Weights of a small transformer language model.
Size: 8 heads of 64, MLP 2048 GELU, 42M parameters.
Each number is 500 + 40 x the weight over the matrix's rms, rounded and kept within 0 to 999. Layers, rows and columns count from 0. Numbers have three digits each.

# layer 4 attention query, 512x512, rms 0.0343, rows 338-383, columns 0-127
530472514485507508507475486461533534496536511465499587494553435516493443522520500412450439487583493528614421533486503537419513567500461517411491530550459481493495511554566477481439505533519514478478469450533543589563443489548581508513453415512545495476473484426516514443572584457497405482511507571550520571523517550569495565484551453501538448472545515466432426488542485483474488466538
415512472528462542511564477555455559509463567509494493471511468526547558514472544505476509514549571540465519492493546537511477466514473487503529520412491546503544504579578575528476537466464485471524578472457443506428425470442442484513505486512514595555532519527444561584495561595528433560606516449521570552552495468426537444499415506482495527515552592559455527527474512510433474520471
458504599451493508479477465439550494524488528484401449455491519418575483541500515550556533470461449505454487577485475484438507462583467539482465529576509556600462490461492423522487536540561529422523513515529477542476476542533462527495476590446457496474497523475506508573514466484505537511493565542545511519570536524526574559518480500495493487485487488517431485472473448453484461481444
526571570466507564498485455541554448540492493490487427524553478562499454459541501563472490514554412473489510515568487471548420517487476468487433551515448511601490519506487447503435513458489491522455483518483535491496422548439507463528444455394578470505489602568524495554441504458556518464536532511387578450515466477573438523436447529513578552555494511544513521462441477573432429516428
498508503458459486484462510479512453482492495465523442546515399518542433534487510594485509493536484545528451472517498505527487478479506494460469426529545466481555538544498542537502509541525554470505476510404492496395496469475606521535489515501488498538499517476497519475437495406516516520501531572465466493466544495537428490468527494416519544460511547489500472458495452441464477467482
427490464538515486464551450560470540536541522572569569491460500512501537479492520530432483508467459482553446474530485606480495498413528542531493450470527486465505522552531457494515463481524497521447493443518543483573591473516498485526520484536557491456510460497542487405548522483474467420475501542506520507422435572438498479447442604497502494531477430501464498651514497516445494489541
521427501481488380524467534518545509438527512500529570436436498483504543530538493455531535451507532430510389518443554510452515501468528506421521476484446514515407502535543537454508495444464559542493575520480398532510449559526462457493416454448490468478554496478478552513477546546463458475475469545619553553514485533567513472518528452539548435448500536508482483513500512487505551529462
505436458431479550446478460515433475491509482505469537516507519457535519496583469589478516466509525529463477569485507504539448557463531459558551474542468581547495477488501465470473525449595507495510502480449485480509526493563539548530445521481515454458425547434461515390490506421449553446477545528481522483476555607509414527481480515502475529478478457420499494505501510519483436496500
357477486572535429500483468551489574453520531511559517493462558516408528452520453467515514550455578460434486482450633533507472494523571461574558538407471451435520473518474468474565490530465487514496430440483498462482505428492527436484587437543417496567449448463481524451540530541493392478463505468519442597509486506431533473597468509502479555487530543551489557512534466476555592494535
469482567459462433551510519445516544495489513465439476461521498426517515561490517452562542553440532473473491588508572469441545567547530582587476547524469542484471435454475506483482478558518560469512434505502460462507487577418468452477544445557507488462547489455538518516489464551459392507451482513573498581610524484562467523570513539569425481501559497494468446537489454418565588440523
511425487438445500437493538593572445511470456474458470473502450498532489478520489464476421533540528511419470531578456474498505559510476596522492596508493538531443498585525488488502511527520485508352469409502576526503357560541509513584462465570556497553520493583498454515486616469466509492530520465497538508408507514545398528446458426528509385530466491544476491522530491535437504439461
531497428577494436515504515458442533470455557507536481417564497549538539523578442534497508447548577476448454498597530477560536533454500494443507527454457466498471495525496514464460507476558423519510383517508518425377362548515527468506442484496545486463496546417441440408514499536468448497418445524472483481473494472576485483407460559471513474524482598530523480531536482535494450527450
477478531446488568433478504413480564461536527456501416448474535530500444513468539536540447521549532503492607536493520554493436474500484489436470491427401480449488513400433470498487550471475529479391512472430499510456511555560483526471452517514442575545547509563420475562527485553479491540549518543514512455477480429517484527466489526455522420571539479551409498498522466502496449504468
575556520486519568535562534417506465534487463580613414538628457547395529543461489503514483482533564485488512495585504475467499558469516538545528466447452542552451469432535471502542459536524526517503427514492528487511529517403459501405483416490497504445530517562482430503546592484474568471576467544567526464451497514553450549445421528516460513512465469497463515440464514490574467467398
474474476480448432405550570524453421501501482569472482470512443493486502470515503499551468468554507572501515515512428505475548484534511573578603490518528548497538493487469559499440515545531500469472551414480524426475420468477532519478505509543494521577595476502480470513537561575455550486524486473499528530482596444513485478490561499515470437476522537489471487524498478458482592468511
473478512503479487426499554455610499527506439463498564486502476497451504555469513580496473422492505541516556436507466504526449520440532474485494495465437483521507480551460554486490459454517548488484525550492564579542507484526438552519445509500482442477504533505512454613497488441531560563481470496491555547416451503475346552486501496496486544538487460491450477504478482460522463496468
637483550506497458605562507515405507587541516434496441503477498479520495444444534503492469513561471400507534493474500474577584527531524503508511480573549580520423483493443486461566458539509521495457572474510479436527559502454448507410517485422504511416511523494535486515512496500536615467551498430559498459472475497488453471434502500576558446516490385441567532487521548573523497531477
526428432353522452506511428485422411510527557441530394497579485536477442418522503544458479474478543547648478555431548490520482532557522472550466498488548585501515508446556465507584520480563613559441585453436434457530489455516488496481497474566552467487558499460524472484478470459472551463521467446538565435522507463462453530506508462543498490417522451411487459506490456519607555507531
535506477511530473465428542461430379503470546392498436503460547468512567466573522545483409425468435478533505573522447472484564536498460401433532473530469569508407503451451530498460550412432631537502570484480479518479484550494525553516467495455542522553483504493523424460470534557521628544563471482541503508468449494501442458503516479452597509455414458426512444495563486516499450513386
613435555591492530529532512509500407504457494454403462581525445547428560532501484539478465424523574546529455499529566502495518464495493568487447402500452548495478528483558540472511462479516450495495487478429492564383462582539456518487460490510525471462470479487465439503460547483587491520449424529568449553469504578526370552477491529487448420559564480436527504481578578372562497478491
452550558523507415593465469401517539544440541437527565473507437502505552556480525483473525523514449517468444490512456435575547537478406524435524551479492447427517435516438585450548456507509580445504495599570506550545543503513459472546501445503492531536554523460529428578580507433494551551464501518476464565470569434509493421396510593487477493495400496480537463543469506518513496520444
525491485424490432495564535474383552416572465497557518457525520574418509467407508513616475538584509472484539401513559491515439478490601519458442504443517407473483522462468452526550509551475468514456471505462462482493527485584453498479450507561418542538559550430566552468522403468446546389500485430491550448454491366469503505445535479539474411461533550514459541544568526603449601537471
527483528544467509520477564461532441533517504488566508513558513460405454602541473511511496534503488553521534631399444459579491547486390494564514568515563540478446560522444488464497563536550529514515404488476408472466482511529433497492503493445544458453541449521561429485521455522497530502507465538405530470524569509500524476526435446492549466388449457471483442474514488467492543527542
546472539565487522498547410468511572518531553528398544520499467552463437541576487468496443441491471477440522509459435406550493486488521532536458545478467516399505461507465434531445570498447470550532483454492443447601576439438468490541509476501554493513458505484516524490518599502545488485491426386553529534498474551423550473535547581363549505444507496469573513497434513512476523539423
559430550487526574414494586439472483482497483421476517511438434427520533510546494484501523541477461528548527510578467429530546492501490454500483512502580505464538534460379555464527487506481535558491459587482472525474483442512440519560491554438529548566531466602578467487440441424549638576532472431535528489384497507490462393432542496502535495443478388430469486487460571538527440550540
433531483452470494567527382475484557508484567595531488398574497521530425411473549557497528449550486533537509543495522574471464418515531426520403460469552521507520560540535471545446542540527465454485572418472462466544436472539518536543501460519499554468562488518542469500528438455437401485499508516474524472539523465539553490508533585491495514422447525558531542501447421434497521547471
539567581513534590592476418381489466490496443435543493547515443588394514545477515455495459533551465497547572488542461426482521518516485530484542554436443505521522455409572476579537511422460506482565522477505411525505521495448501456411464494475537562421428533512521461527481517504518617549505578453490522429536530493528571466503488506577448525527569566537464481450461453483515550469544
554474538427507504495501516521584453525534484501569524510398473478508498537554550523475496426603428445606422482445427521520511486515481454517441422538517512484517614602487542494399471507455466458441533524535531562444470529476554524535459533468514451413499539565557491469430474497530528538591533548513532461434502538524444471549514452621552495465508502500531479453495533489422523519570
547470458565518553517529519501532571501489498495518601504484438515613511479475522409484529547538526462501502449546520446524505529547503544455457545503478438506562462552414523501503488476521455554544556517546514533548447441512427451476447413519468515486433443467486602465520450498508493509490531410494507471472418560462541432445527490571485513508594523572512460488495485559487418554630
549567427428487584496573491485441473536527465538448470421479449514511530535508530549474530480495537541556500528564558547468520506465502479534454564540552562517507514500634432525503475494520537476447481599492467510468511505509544551543584591560462532522532626561531554509479487439498441460525482493487585518493493536506414548507475452503520475528477447523498569593490505574453459487501
469509486502465511546505493524452532535571554476538522406524566538420476497447514514455461498606460603456558429484475463486448540426468553500483449392514541427424560547473552557489448490441415448488460408477488562548548477518494527521566503488562507435533540568547480433474507461485501522502546515543507527482527505414483482504522581432534409469458512537527524505515502546360543521455
552488565498536566481568493466494477603533544473502423572534498477460462468482509532504511468553518463504514475481459539511457493484518463493494513505494532478433555475510428527407515543552464447477470494512540474442471523433494561475446512373541438462545576451501419476543469505536514514537485517531492463454459507516411516485540553459533450536488494466480510410498480508538449510515
511546523479553542402492492464563524488498460484480525542446468568512491488597521565505522452443517387439502525534542609519492427448555503501465499492453513458585522544480443507470507496504479520520488474489501421427547491467500461561444515474497552495470508498482415521553536573527507475520533508581516499469478488545516414430538507540445561480477527548427510458453507458508534533465
524551562469572569460531542549585428556499423520480557551538441533479469527486492514410391484479491574615500472546509491524436491518483511484462494434481520552555538524560571509394545502513420485561520436482511517521500516508480514494517462481574492423501530513555570436478483488556528537530473553566507498502541515537434504486506457491470553389497434498505476427479543469490510490503
529445464509496428523450515578564488508493489503526555489453462475559482476548465430490538515466540438476481486423456545480491475454506525464511482519525464435521500592509524485492496530504502504503517475569503544542559455552533453477503524530495492500538406438456483517473473520463428563480454511522444573469484485512576499530587477476537520457462562481543440441475526486555522504505
447515496576490519463520486535478485566505493532476541420541509475534447561566510642477486489504490544542520542484446433498541427553488473550459537426472577509500554539509428509529503486555494454463512463486480537381486470493530592520468568347530483555516522548531451490512582487551531491533455515442561441564511499421538569501495526532577444471531493454542559478443496513431463540465
467561518488492467554445516484444462530498472460547495468487530488524512482405493493511509586513477554546515430526506476440522532488480446401515473534549493526449500485580516554584497544534545449482555533532513503549535528527522496407598485441459511520548518474534530479442492439489506511494594560491532504584440473516523473530489438550580575519536438491484488485520544542498492495531
426536499534556489443516501462515530462519521564500562478497558506475547570450487556537549356598518463462496520544526530423397571534573466489485541420433478556542491559531472485479451460446445494569491456446517493525429515448478497503488492450466468568482557474504616497521605472466438480498517538472598495472405469544469554507514520428506455499526508476527561507500522520443485556516
549479520490503540477505446446506511532536530498514547497518550503430510541579524580451456534478482555514533500494485466514455502417508455365496505499505576500475520577576510532492520427499539524494487546485520525470615506504490550597457499516631512484544566536616499568471506454545506470509475493495552549512427498490420571493512535435484513531504432459455527525477499493426490526403
571592495534602523473521523504551436503484488463476445605491543524548444504447483552485449403379512583423527459531482488537561501498500463465495582511476487458557464490552478531520497459454526531531482511558510469532495512496592517478564504584461476474450480464431570462543510495495484522487479505508504467510483442453442524547556510526448537490486459580513487488500450569547482509463
541493394439537468554505570514476500449550444515508487505533529478532490430465511500533533477444518575443490518519574524518575475469492513470500437488484438506541546493477561502517441548415572543505488509450581571480480468514536513514497529553413487543549433488448578511465417461431461488501493505503483502491533435442540506495560523472476483496532521554534499544546455574482479522510
553566486513449419500488466488555587471442484552463483501563549471538530545558507498454457405511559633520537479417476512489550528472454592517489602567499454445540504487569484456525474463517417485574471467524478488535449471541482515496618521517472485574476433466405583496471556516435422529474465535497518433572498443557584508506515441558460554493497519511512447458418534495606515531464
527539481550587511487490585517459468543492454581437476478467451504511466522508557571548539415470495594495498482469528413503518463547499516509577543505485491538497419481483493491493562548535394482506542493593434449537501510566535554520526541506507562505487559457514474468510549453443433379482457555509452497535470451448573508522543507589411345517488528508542525510471517557525509460516
537529456515476484493509543478465477521517591468490484529535488442552557506537476511476548497516522432534452438537539540556427550499523531480465471527534442549598486469511496484476475491517437484615559550493545495520382438447403444485513452501520446470472481415498474503571428556464465540476526495536570527473511497562544476457477467512498550474491515540526527484465526541506441493542
510466402497552481548521474529442463540519548570571509511430449457488532511541508468426465568421525464565485499443466522449479536444510445426497506449559504420456583517570517501485531501543568456439515521490517523536577504519506498493537538489538436463638481600522486518527425498471449551525490491488532534481457479494465528593509484497557482484395476459535527538510590522456499497479
521508536398467474431483523529477500455593491455418540431481533499488534496427543485541482571515468521609552489600553548485461473506553579507503512432520520526513465472506509510441453473416515526493576515498471536591407507456449513494441465498532546462482518403600551491491519499569539495500548490567539493505517470515514482487418506471501552538542432468489543445427465516491512501506
# layer 4 attention key, 512x512, rms 0.0337, rows 338-383, columns 0-127
458437475468542485527500487534544549553488531535517571510486468397428454548513513466530437556471477468514443440463540501454548480524465564505527499488500448491496476497479446402496391607495464480475518472518542425533469541505588545465502480454559490553481502407557456414534554533430516489502491550392512475488467527493477579541507518544520531491511496589451495516577488386477510558501
490485469577376474546491545537424522490546556461578512394498478442431557457468575460503503471481508530444600483542526532498549508443509457534511546502502609543452459549466521551542484398488492472517519540516498463502509540480515544477570472516568444490491529559495560503529452603530522484433473555486551538523492411468489479514454517543506521485448508459558490580503511525477428432597
451504540521430398512483414415509491501465514454431563494489552477555596561515556521472540548437546417517507493468433504496485478567462485552460516555548495441435432393478475367525533422505538522461565582648519533485517463565648528531439501433483508422501470540519515514476521492625494528529489540526459504506533499526517512479469521513607483576517446456469503404477506466433413465594
465491525548476535507469507506558465507475492567437490524505523533493435520481570502568575447480474507455416494534561497516506554466506456484527555548465498457448500512520527460522486535403476430492568554485513478518502523431491467545530514482503460470457526608564516529544437559541515477504554553493643475512510418448492488490452467504538500502433579518516498532510469481479423530517
537489474497504494553431491553486406465534469570504509525487486500443412482446483429580583484503491492459494402469511511622530495476530526468555438527517514548539447506458453510524472532606488501392524533496509496519519491416523497516491545492448462525520526486495523456476580455453515473482493524551536540499516530482489515458442472494507475496550531471498427493562525509410455509437
487526538526554565440464527477559516592465506470460468528536492423482478508511463490398464507477459497493476569570463420538478500522547511560489511482478442512516512491537508523504428474451556474505521512412495470533487479464471491402434547523470536490532471450468422544538484493549508523550535416490551527511552530487479499500530547532524459533488471526558554517420479414497577498387
496504518522500397582463543495472553461489518517564527435531486513439455467497488490464509505545546496521535543530564501456506473408396525570508496536456530441496474462499443467437618503524448616482440441516488554495471520559541505525555505555502453475439431453554503509467503390479516433422493521496519555461486535505504514456524514537434473483465544413468486469567504547546499486583
534558474537542531482538550470542509444467402517458444556436470513489474474432433466490535407427530504504597543497435472549463576488459477543549487535511481543571504528461528465543496498580538525551471433450491508505480476465494501613519514492383516501444551448401540500494507464430549557534491510585445466517560552587499602500472579437448511529585468509489414486477498478421501472496
579585468452577442484555418523467521474564456484603438529505491541482494524523442521515455596504473505492477431542503505484481365535518465508394471395521526551459465472461484495496512494463553565490465515497530514529506495487569501455526470533574424500576486518445488536492495480520472486425472478529500475450567595532422484484504419572413544452578481538522571463558487468515622531474
471573591454514406504502401467457513567480461556499489450439456427418505520536447488427525596443531484490500566468512557509431427488453519595425518504562542559495537472560424454536564444539485459438507570465391534447476500533555495473506501520550526457540478558500518555444503512503446553446467498440491437498552490523471597518525555576510491483513479489375623479448464417490594483503
443489510474450413536435484465591506487439466533508504459471531519413455557519487517619462468379539533468385510512538529482564425580485599515558493516471467560525532467494453427531512523467477609477437565502591514475511564575441517531519505481510489521457502453525427532468500506482498529433554432428492485490472523496481559424549487534435470502523590488491459524545477521502441413551
534498501495496392513547540507548516518434542518515491434445505535379497532528443526508520494495477495515512512555482492485474498447511512485420526579523551562512483442489459486488512522490453490511394552498544448503454589505481476482440515538465423479509482637450506544518484524468486511463524473486571500430461473493374498516431537486430536512529478541449563536483514492517538503446
500452543514497567428477474552454460474558545506570470479459490493477489553467556493522403445509478468550431450511538595467522515502574484516482532534434518529458536460511482510558457473482542455449548503489494518473485557530544500502495468475539512536484451592507497500516452553555501542515439532512490499475474472497542570426434565573590522473566537424512503558477502401467478436499
495493526484536581489583479514629577519458543532465577519485489596500424414494474438501475468478507521493445565518597523466544522493470517480548518525412483535486524524566514514579538420493499493509548534474511420526520546455470498462509435613471487476523451545446515466565490514461498469509530416504511463489575516495459508496503527520483562453475577457381487442393454454461534460474
489515384517435449483500540494479494510450514482514564455516481511472489451595489495497486522529486486541456467484474581539498563547469567538547448522481519599552496509478475531474548494594442547452573467489495446473549447513553516403510436524617598562514509450522466438544564545462555525457500475478486517512475482528507468496502427495484493492524476485452458589465476578449509404555
515427511542487427563455467517461452478525507506484563494536472476502458425554511426481471488485471479516444532509470511577510494495531578505613457510465382450530505504450461543480548492514573530507449460526598584526510458609449566552465453526499578431412524430567502463476519428484446482521534452459460487411502463492585500345479499519507474523487542456520383566430567584520482475506
489489587500405483562486442474478511491473437413472441527481512533575529463550568446475521430523547503472524513463466481492545508494466509529563484498472534431446514530512510496519578516568420498474489476496463517450495448490500514627559470578479539484549486527533581505502449474497503449573549483485552481481510475512569505462545479487463495475474545394485350483463488490558481555458
503553528494487512551535497550474526558426482496532445519515544500491417480508463481473471461494557501508510519515500483470499545593470505521592548551527446445494546531540510482506473558504511555442506439439372512534534428532550467533486474640501482525561513448563603429468459471471492476477536486524515453539536506497505497530510495499531499467466562440507436524445527523535485548498
514518582576521446566421470459545485387440562496508472482459506486443465485536522571526450381474475554528485532533454485530508610524440551525526580507469516509474525460509489426511562513588534554493521456580464487473554517531458461581532424557511477526507536449578516503561499498528514515501610501500466471455446467413514469427473512427537462491481585427538386581498503536517459457464
548497519503379547484481546504497458518520493518411524559464451492452464502555482438604481455482491534450537479470430550502484519511475606497574511547483496485515533552535539491384538516540451555536460462497577574532422504561482536616443529495492480475530547511523561494523485459453488374497483449506473527543410472472536536419549468536456457531515556435486405505408534479597543555464
458555546570521433592496470476491449514519624435476593472549497495454559492557501494472538535507506459491465523511523438573516449473467554487508518517516544453458471489413492574517521487451515540463442531572462532458475579527537556447549420523531594448435561374509444448521463470526374462484566498431498577489509471580523499554418629476489524473522539567476468512584523504476470474487
539451448429555558424521442551431509444516575468567490473518549496480457477525460552503472517543475476526434484449523464463488427520496449466488441528468491457502579498506525500418587545459454429331412480469489517521451473585479480491512483489491476577579425490446573488505465479458534488535456454517540568414510487486495440505484510521487556463528463493468528552479498473511587528441
528461416522498494530546470517548483475443546599540455514471513472505543645477513588433585490480537561471530512457485495414455563510447508540529569545516558435434458505545476405536488483473524491484487557462428476560518534479462505521460394478449537504508509516562480415479527523502538505499452456465585444530520432495519583438540524390573531526469519512464465521512469584554550391477
476494558501416601564451463530420447488447460543482511509506483441496579495468487483522520435499471480480437497493554570534494524500449520513496591404579518494458538479466490468542429556476450482585529587464495486515465464568559389551511477534433534561481483529476465532396516491490482593476417493550561518530519518472441459458542526431487440534554540534526485570572576454504489576451
514487555506487643569441527441516417449570534484489517436502480591525494561454528518497544446490539582566449436534490471569505499488461576434489506447474473561522465493514507512547460478526485531495517498481423452514498511553383436594489417478471483556522532440470481461431492499513507554475543436505472512476539584571491474411476537456536460426563498424546436610481468563498515488421
469512471493446442502530542546428494576492534472495540468513533543444430450475579430515517588598449521526413541525536501530432502482477447536531519491443530516457501435494472535518476520479508438440572582476471509534570490541555479476496529600469479451633459528445571490518462524515508510628460559543570581458494559521467498560415527456499521577461539563474590469483481507478426483534
444462527516493483545446509507490512545555515457501538453500439534536558477478547471489407514538494507452595522479527565461514537428536504488461558515505538452536584547509561612459467503460504432560525460574411484530484501435507414471434513503521486567480494613582582458477476558514499488485480580481587440555538434506491401538558511561538487465464543451461495535498401492500552465517
466540531527573459589452479483586439470506451505521516442481470500489441521480524442526558457536491512436553491466520495557499476456512563518480469534482419416529401543517510519475484511468420517396411470473482513428502528472511488538500493517414464516469518429589577482491461490481488502420524459397526447529469491485563459494581460549465450406461544426587422454507404542519499411509
450420546387497508563464539471471536578491497446584491436499507524526519566447514445506440551594483529503551480498521490528523499439548455452466470532470517513534562476501487529539452568478498438526437479421450474515484575486405451490483517476519483521464426594437519536440522504507520546517416541432454495477492523494422466533536486558466521498494424558498581581509467463528504575534
446509558520487610460555456481469501499509498522488471465461510441422499522508537482464560457424452520509499548559481486495451574402522496480501582499505452494505529581514498514531485495485556441433562513500450462502539464523455514563558518534471513535488513567525442542563422536483556546564558489520564507512532448516517526544528557546525459528484484489521537571478434485388440497497
483434519543527595464467556509531504556585505439463478469462507491452488456450490493604481396512515461475526517470420480486449487495440503610510487438546474453503523556532575558535469494433499466498519527529552473516518483470446482503523518512413486494467536466580513521481411563528531440519488491525539592491447494527563554501491542455444443440509592483575486514465496494476468472521
476513521412475580528523507507563454521492516450473512553489493574485473533554534462619515471474527460493448461454442519410472530564517528505500493506522444441466459537538493512483545556482511505572518540534628507507490530536480472585523456485506459540512577538568559422584507567477490456531517454493466496440462434460462576485482503414500555489590531496507426506444492470502531497484
516571485467534523518435545465588485418500535525580528475549492536469484507489529509569462501438454524553510522550548437452482463454528532439429518499469537507546469483473457511487507482509523578496489550522452475515541569529466488452476442468474449539540497407416413511499526488590440488465470487482514487490467488495478453459452522526537511463462506514511597417520485452493578471552
470483495500557522570542557509537538444586434600500591478530494469498536442401511458530409487496501501532504500416552439532481553529489465400588497498490365545544519560530538437461455418599464504566612527528415426538534497487537552530482433468475424509483543360515511463447480508545442465504492547449538469534441496482472578455436447511476546513465533490536447450387480491532504511536
511478432428503421587543554498424452535511517479563554507474488493528516472441474494535486526525515407519552497521541467481531498509499514515448474456508515444535425494434485503461479540492519527521443555547500534502503469522525476400512509478471496518441517403501465475413555462467461481402425544488450509495484558505509505497528476462484510466490483539509546412602604516473498528561
503516499591394479514493448492486513458519477483456458535506560508521450471522530493475470511490487509549523417530480441533527478553471489521500509502503522493461493494493453461544443537548511545451539464597555382418556422491576501597499509543489465488592509569595511459505498512545555448502469478573537490550478445489566521415542473558521468546505493415519483531497463539466464422561
510460497530551410520520471544466551491585551456536495459499497479519508470522516515439491590524543442535455451492460468495511484538512421439482447435483458490513540492509456492449478536538534436464602484575501484507498393450505522464547539506605519470569486559626533432555508495488479417464557528494581442504534513542588511527451509595586541468471521498525421527471515506500502536500
479448461502527526457507468526508501449492516544511567490572470449467452506538495497509507573594429485511483473489549503498437448480472461468330490514581495510551544559482482482468519553492540551444480452468577400536507552502548466530503521480541418462530440512513466525537525506556534505479478568502589529407502459470421473528453491548512491476454427503472495520438498482470528511549
544466485553486574517477501512561476472467516566465484572526473432402516417498462496409581403422503558467435579474538472532543485479464477496582574523517463457469498509513502401484505557557508526492480492528505511512483501604479574585484529500445503437494523447550513509517506461462509475502524503574528562495435443426549493497450567433493519561480527456543449518427542476508500426472
503512481492578513555464437505517501509421463514524532503543564462560480475499494559518402509481452504530568511481492473483470465649558531379547565475572370455551513520482537475465451510576529504508473521555513521492557488506493495448469519446474437511435506539481406504480519483550445597485527575468426465468469429431466467516468492512502504495432492531509539524472555553487448545515
595464465499537598419503501448443487507499589491548550476552554545526492502490461547456477501533521500531524449470542532570534507517468451473553478510495551519507481540526500511548473541612481424433491382525534535419487457489498541525543493474528550496477471463492487530557510505455519489506513533482366514478512479432558472532480475548535448498460463498491494526485505532390331533538
555481432504483465569539547568505598524502458519578538416524550545479522485521451481474440565494579502472547549519500456504514457497505596504454408507550457515536467482436480540496488514501464568573401440537555499469520456558532561463449494558454492504449451545472470410481515393468488574400437484500536409544467473563521479558478540500448501518431484485503515460441578542488516516515
464565554475523499529459555439455552547489449436514433478503554492537541460563498578517403516511476513471636531531509444487516486481527451520512508497428402552537562511498469493507504491447449519579545537501452488483483535537540512497519532514531456545598465552461394513502468513479538527527431496460418564552443450571504572604538549452504514571580462529486619552410357479457555535598
506465431478491560520506584525499529522507517511490535440479523520506497462522482491522500589489460466510503506547458431546454580470524516482492381551523624555529506520518476544385533648402543395524513508465523481480457546471497497469494442515488444428518484524451562500549483502473503499474527503491585497458470470509510474560441482479463534453451500540506542438490536520424544534430
489470495524545609423569531453471516510533596510455538516517512511549510500462495518433467486516539439504468477520543466450519587462462454483527532480509472503433471528587489523543523519456539559495568538518455461525535547516503520416571485534436484480503566395547497527496429453467486485465523514515576508505459501499474555560539442450500487549473547448558515487516485493506473448471
470527575526509452504473481503462486508537491557426472433524481513448517522520525423452495497505483514514440470497492528556524405543568541517544429484466502505517553470537501433450492434535525498578504492461483591484399467511561540593471471487577457519524487481582627503521550533580482437558555476520497574475587483484614420448429568535513445430486479409486485485434454489485506403481
# layer 4 attention value, 512x512, rms 0.0298, rows 320-328, columns 0-127
492576589563512478469507490437440507482522471512473475507493439518526510586529548509550477379485579484583527504497565475472507463535498460516462495498510488547483450478446487457541464501504499493510513444427477526389497541533453573483483519485539451501469565498486555503543547478430455471519508505471524457464461519461466469408518493419423473470507558407553499462513531555469451542492
430479530624527503467565441560494511551467469471484561573518540478542532621519508408605546427463497502587480633437552560479471452541516491526557507502529531554478503479498507517460530495525529523527509489475499563569480549458467425452533530482499508566481472505539618414541534545461492514534496516443449418507489539535491498508412434500535526472534491453507529499581481532473489463571
546469504453483509530522441492534476532565487486481438512576494434514480516528513539458500429496441500484599507439470466450544481504501442527471459536528512457577486427514418500515487442457473519561507466498443485385502466493453515451430610493474423477552560518501495520490424500447424451564428510502513474448462490611513479465482585483497493508504590527546451541489500546478471501533
494428437369471492551533495493451496509502477441498455518423522533477461540460503558423494507462516440519561509528518557472475512446542561492470498514493478505516494535513551497460493469477501501525483483506454526424499546540525394483513497461554509437506545493508458504460574513570461490495493512497485424484512478548517485431502554520480558553536459521497472562519443438482507540466
479514459531594482498448428521545486481510529528487495519425461529491519520492475530437484496506457433591520475547479501471431520540507523456435473424485519550531530427527565499488517530468488507551459483459505456524510473591519427541494538563539508514493469519518538539486624482590460524491460528468556566488494516607423433492434536488476449526557528478519491503458518466507498445438
518450508518525513490525525533540528484445459547401479490522429497553455508532515578505504446523507497527483455507519475504461558478488625388479500404503459467470477510538455520514515525397498545476581529464606603541577479464519475489444505485527491510467582443515521510524496470472490506482447508501523426565401477504535545457498507485515524559562504543506484513561479552492456476512
545463442536527486430427417504590524495471550585505522483544529545479512479589481551494475428499523491451440521430563474536477450527444520575544440599535507428500427496488521512462479512501460523519534472497477425472387503575463511542522502439489497526440514503507528505511503572496531543496488543517465502509505525480441486447480549492484476491404500476523531522532520402519514491456
424507479523451506490502396574485541441438485487480543471498517464436629563502478559490549490495491487522456591530494505511463483574542517464591450425459481432553508507530534495498485522505525535422539509518519478395467513525513508519481516435476549507445476512430411455584464517443413532515518466497518400573522523512422448452539494531466469415510466507581547537483440503473420451470
573483491436526502496493485461520521484535520461546496462528555533508514494496474560531464514515523474484454514531418544507497481501440466511454526393481482519553517490509465547533433432481454465490509535484481467449530463495508523564481574541473535499555508501379408455569504484519506460467515493575583585521536479462590515459557561471417506513506481502537525554465450596519542507527
# layer 4 attention output (transposed), 512x512, rms 0.0296, rows 320-327, columns 0-127
492508502463467585531515490509516541513547491530505483469434477567522458557508549498550513606500490445490488509502545529463572461582483471517465456472418458456507527488515469439466548514479459505518539444397484525520460504500481519543531546479493538578530479409486588518509470533517545467493567483489516504531508444479541475550508517559499504458562564481542583501483459484507505490531
471453472491555470515534487460505538529477467513479499536527494443500523554499461464558535484528466480598479504474498541516415415500526497484551493555510488433452523500481504550463453448527526558414488539438480541530463512501526551494439481611454549562478558528492529458561433449519525525482530514479476514457544568547490530527485500553560437518484484445507573494494487479479479537444
571512431492418491493468520473462547510467472578515504450537479536543538489509573471483522430475426446427566505564431519507593519495518544454585422500431548481531482514439514427505546481511520528522467539469500496469478570449515569518407483499478512485494482453494523556542541509568528520593533518570589583459484488474518512406520488506487448427570464482563478584449529552514492420563
482523509487551527555390520507514436486479473474519477515469532550475483450498512521485479424453525567528518552442505458460460562548488507510550575571551487473501500581546505490553461492583426504484556459531529453466526423501431495497495482552433515523544422506457478475518478457502427496442522517538480471483508458491606471485563561541565526545467514547494340523550437516478556527383
525495503432559516518497534498534503546516552518446447435471452613472453538550497515474489540483481449519492510509435510492545485558505545528503450597467599474492471460474426418520541512470546478562531402487577481497499460507474554530479461533433485552521486491653495496490530462545507580551505556448540537488561503493544482463467403431485420509473473401484454487449464498557417515470
471432452494478510563468506485546515477507470564511460469516487453513510493477435459477547481530498500581490502455487455471459485538620549481490468417473539411459430390534521530465499471442541457461538458444579524428478414394501504441581489536550416595481494485475548550528440485444528519526482527507542506532531434510508435508515556458563442439534523504463467600489506547520491490537
500426462497538509434480457542537547510513538531541509439519506543507459484482583562527472511561534365434517507492560582567510554461504533477462459510562489422422472500523545549481465509441476546485441453445520477538468503492481465485485576486478595476509510514555545645478472581510481496534428452428456585415528557547486491482502485494483404480462566523538522461546448461547542447511
534524436537516469538497544591498547526460538533456496457509530442435495500437595489465532527547483398556542539483570536549491479497433522486457463481545545402487507483516452497500463523512473556463584497471435518437533470515516447523496491490459532533495511531510517612524476482493447451507500501476388527564540530523464476468446539554518456531480503457548496447477479443511459524435